Part of a small language model's weights: vocabulary 32768, capped logits.
Each number is 128 + 24 x the weight over its row's rms, rounded and kept within 0 to 255. Layers, rows and columns count from 0. Numbers have three digits each. The size before them is the row's rms in percent of the matrix's.

# down: layer 2 MLP down (transposed), 1344x512, rms 0.0583, rows 110-123, columns 192-255
# gate: layer 2 MLP gate, 1344x512, rms 0.137, rows 111-123, columns 192-255
# up: layer 2 MLP up, 1344x512, rms 0.144, rows 111-123, columns 192-255
down110 103:116062078159126103149102074148083138128066096113171101127144144134127137152152103145109106108113089126169158112144122172126157170104148120137130119156111121173112083134131125131155150117128101
gate111 097:102118134113136131143156164154135102169140140141117117138158140150154173064125125138139145153165126168127136124118126168145131085086108087130136121117104126127120135091104125120128098130118095
up111 096:107126125150057105060098118126095118126057136144140144095081114093125151153103122156086136131147147139124170140129113165098125145111152129128109160132137126129117134132174120112146132126075130
down111 098:093098133142194145133170094130134091142209109139101144143146150140104115092168106086150130142112098123138064126124083132145070103091125116129127106126123089119111149108099101152112110131147091
gate112 099:130140143140170143130147081129096132155173140104099101095112111156128102160108143108148115139149127157149162142113150141107132143149103111138132108136148120136127161112127123124130115122144144
up112 101:126129172098112101127128081090119117136217142118122120079090131115121136131122145149137103136107090102099090144104129103099115158075127128136107117131123092130133105123100102136109114106107151
down112 100:106131063162134173106191137111106124097123112149123120116146147124127134123148106160119199131137111156181175108171152126133132087159188109149134113099136166158081122139128133132104159144110150
gate113 093:104133120146130095090151127143121112152124148129131117134093105107115105142145121142128102164113135120108109144137143120109121136138150110092135131127116133168144114171133135138087150118097083
up113 100:096170136128130127100119095150178102137124128148095132105105111137158119144100188126180133143111175111150185119125138095195101127144138121141097140106129104173137149078132177174114130102149148
down113 097:155079112146129170127111127127070145127138105127137111137141151110151134084149097117066137141125099129081095096137131130115181145112106131105119128136124132065152137186124107114138159127077100
gate114 104:141133167123151109120142100133168165112097067159120110169124142128158136119079120089127114110149162117109167107128139136136123119135161150142110108115102125161096117101122180104119139137148078
up114 101:153132122089102189109149120142087168101076132128140121164128157144163095070125086106151136120139182155124140139097148129124138114122127148135148149096077106113141133133100120129123092151132123
down114 101:093088158172136097104082153098178087142161093139158127092151089085136144141145142156084164148124118120123095131106083087096162157105113094142131073090131177113094116134157157138096130112128156
gate115 101:153106135129140107148129124137157136133096125129140163090122157125104112087144108159151127121175162138100159107116144155145134155126168145132150136138108069146147125134096095104084132095123128
up115 099:102160151120120146139129081171159118157157163107114124122127090094103146147126151104120090133115175132134136131109115114133125101152101104134128127114146126148089164163126095123131134126164108
down115 105:144132076129135089088175122147118120133073093098157100125136129128128153107125118113140063099157141136085099141106150175137118130142153149132162118138133090121120126115134101121123104152146106
gate116 102:132110120106158129116138082125112151119114112118137154111174052121152129130116185138097121143097068132170086107129137112143103151121147115155108115106134130111121092115094135124156096106106146
up116 103:106151120108092083163172132160131112144106137131128134114121150097123137153111184116149160133106116129129080143158155171149135142160107100141140125158119149129132136086127120116147147119094086
down116 100:111100095173187159123137121096130173113121144134142164121149092130123131125127096163116113143143084144141143153074132124141132121149152137104126105129098087128136134149147144137143157146138134
gate117 093:120134153116100093119133138121081106082130151139166189140092088108137132104176129181116133164126145156151129154107113122117122156184105137123138129142123143162149126095146110091117137106072115
up117 093:116112156128134126145130152092109116099104134124174166090133112111097126141136092144184125125099117160127158165101119142150091099149110116126136091120111156160152108098130115150136159146087139
down117 098:100128092122135140121122150171107115196144135130043138133100140114150130154105149104106118122129151128122117099171138126113095123082108111158151125161178121057121087135138115142125126123132108
gate118 098:139136144130129117106148120136144141128141120088107148133157172135114172202145126133131117163096101129121125144136114114098117120145143100082134119129163155130149151086117187161145115061154099
up118 096:103121118093172088128161171145159119097163154114090078174159147113128144146137095154121113139098095136151139126115115104097123111105149124091112144147125095160133117136080118170149111128120127
down118 101:123081122149093150128130104174143170162107134173159155090141130142161131104182136121086131099160155134136116131167121094153134117115125096114099105121154124121160117107128141113114107152090115
gate119 101:127125123114186109146159128086147123147127162102125100085110118113177102099144094169112153112099183137081132156124147136142141167128113113119135085147129166156141110125099126124136102126129112
up119 095:164139147134151143144148115151097092097088131149091121108137144103119120138143155178115150086167121143123113148111172138141111157166107125160129107173175093167154164086147148116148148114169127
down119 099:131133147147140105122139118120130080136157085142123122148132104108163150116146102113105104146095119103155138105114081141128116132120145143124152130084152124087136107144143092141111126165135122
gate120 103:130133123094149129140104120115123109130126117117093091155116112133171128132150126146139139132117090135128135108117109105126124126147107164172095134115098128131147081136121151097115114085164143
up120 099:087108129084109118143119125156149142103124127137166121141116127110162134163111124128120123171112118116120139095111129143132162124137113096141142142130113111133133103145125094142141119131110120
down120 099:140101098158123097101147087141121184137122142104099117098139131114138108132089156156157082091136109148127142137131151102148123148108119160096123114142119091110111198139118188138122127165142097
gate121 098:120145103113144162137094099115163145150131148141125192120170131142123133118152102116121162125128128126077137148124133088112133096126103128143131124101130102152120153167143151101150135118126138
up121 102:135121134113116075100147144128128150153127141125100097146086124137107120154125148117147131154142072108102156125123103099169172155108133143153090147143133108129109069144117131148120137119168117
down121 100:141140113083140134103127099144161120079128150109139113122139131156092152140108140117144112108138150120131129142113148111164125179182159132130104175122097135102100119119156096138104097107133114
gate122 095:127116141147105171145166117134122191118119129166102126163141121142133106143050123089115110123129131150116141107111101149119180149164124075141153130135064143135099167107125130154147117076136111
up122 098:117126093124122143118214112139103123183125099170087098175095130119121134145163146159114123113163155123142171141121131148122108094122136145121153118149113129140122106138114106111119107130134104
down122 098:141147154089156098119123136126129123092139141139131119091169125112097111128113118075123154156146106175136109129140108088143154116138144121107105144078158102154128145120110111097119107159084134
gate123 098:167105125142124119169133159174110113156106127135116107090102125151127136139136092118137141126175103145093107159128147138126085120110125105109142148111104129115096078136106096139131090146135117
up123 102:069150144126145139119126105154132107139136125116183092144116103098135162148113127075105124140105115154112124167140132123126104125129104156130145130113134132145109111129128100153147100134097119
down123 098:176124105150142069152142143129114194145125093135132148168160157167130110067164088146139111138153152090118137084131144138131165097131169103100121119103125086161144140151102126132131118130117089